Each number is 500 + 50 x the weight over the matrix's rms, rounded and kept within 0 to 999. Layers, rows and columns count from 0. Numbers have three digits each.

# layer 4 MLP up, 256x192, rms 0.0994, rows 200-255, columns 32-63
503474505509487513495480652460479469447443473447442523403469532523451461548532528511522483353478
444490423404513519480507464482481480446507482506488445546585378517498559469507385451553455532419
641499514451474492503466507522529393494464488530539511489457430501542539477427568495580503580489
491400478566517494534515419461509543465485528489426480485595481463522581476508461385569464543545
548459539524548487517519479613513496517453439450568560529531458530572575457420463550508500527490
510551423534467476456466494486480577539476531426475543622490465482576523607480547446502421430470
491502418419409461471478395551461497481520539502431504492512519527559504560491551489616540499549
508446529384632543556524437526508475580394460560509485527572573514461542466572541505630419453515
513481561574531525525456496472455460566539529509511568549587434517485552599563554448523544485496
430526498519534520524477554505525472530435583488506510456453493582473586501612579571536514532534
587423407496445574525369463522582485551496549520520517397500418529481686642490611509556583559463
534540498512550570475508397518510466555547596529392474569458504529489531523441517642480522496529
522568471391444459522568485427541551500478572503529438585487473508559480521365499564551548499486
534489434389580485526549638400464490458472439574580499465532542451526501500416425511409529473478
515456488498485520555546476578467564461499490512519462491486474526559462514468498510580523464463
593532500559486494544512462539446483432424579568491427482503397535500503483479440517560570467520
496498461443505481597445588527460547405484507434494481443512404553565482522447392475434518441412
513515527459444498403576539486465554481466492480432538526480567390495564476535480482537499531557
545565455446507487482550479349515557536519435541568485496508513526485550465505542385560507502476
469597479469484430570533510440460476447499549483385446475500534508525583397512496564566438559522
523592340482507508513574574444581523471422513478537506435634524473470544440476634505551500510521
579506486483498523421486512556579507521613544553486478481502543484478555516535474494465356557509
458498384435580585453478505400544571529500542459475512489559434394514587507491533486374464447572
461530534548469525436470536364489457444445405481468511484514512549500501443519525554516422439503
464495497498501496444477411447461435456442541537489537547482490550456424383551630548520469540569
472472493605442503407501511518482511549545520525486543564489469497437581493484542455563519550506
514485454531431478511517565465491510436571599422460490573535562411528534539450500480532528473482
458499474496501507545404541471435497547470496517450505483533546402570484491562430405471461423457
440489478487480572539418549506515499616469463517503438469489486467512479507539551496527411498538
507485462387469520454518439486446456529425498526588501488508461489486516458601502471522459415448
569548575569458441482556517514361578500492467490502521551459569429480442550485597504562453562477
507457348599425516553548502539540513517492622468405479504553531417509468539575536534533511465517
587474604537436518513458460460480496598580438476548453505470486549495456433401543565464441494495
421483422563440464450425464461512456556512433646545595481480536539469404406565541569482448473494
527469505482545566545515492506480504472464417489552424542512642483465472543504493482417561448474
546491458526491485478532442572510472464504433515502488501502518392519487461565529432490600493613
471564519481494491434428516551408545458533601487499494533422525524497470501463542495499427464432
466562542497524516472533533508442486467456528496478482471633497511565450544524439456489494532482
546404422433535571438460568500558564488566509473466502494465510499505493501500559536455440543447
458488522497497523513530483496566592518570579543533480593491458424432490485467527505413518470491
377474580481544560570489534478459446384472523539526551557466482484473562426557527508459515501550
498483509434594456550531569482562578596497566506554565444519518456445518537485544462510522427560
427479452583544458490380474483454489410469618460507518529522426558488523614472482539528543463475
407486439460403459412578527429504545496492471486601532504525476464628493405504519459515518495437
487487475544505411494502451570594508494530439554523514508489459484496497507560433454456523498474
410507532554446526486488422471455458462516421579514535493487526544476373491436482447538498515424
476508498462485561498480498534488530523529508512482502520576472447422619443510514422486509451561
464452509601589539497448472573579558530535554551531493536470483484523582505541582466570493483568
519546378527419407499551445405576463475572524504496489516536483428526649472525449371669499484527
417433500579525532452479507590530592525544499398499505533456470480468514558512474457449446515533
473469563493582533530492550444478459500566516448453435485453470542616539518389498478506428526487
506528470505452503481486529540581483480502548481551553473517450523447509571442529477557531410484
574559473488543465553544431483398439446449571451544539480556503510529517484473452412522483605516
499473491521439416508520565567511414455485461515567493574417498446571475552423514486478557557581
413442504455370395560555441482491509543471445505494429604436458509514394459529580597496529450535
443590493501387620489475547506501410415511566518558438469458555462622464498438588547454455521503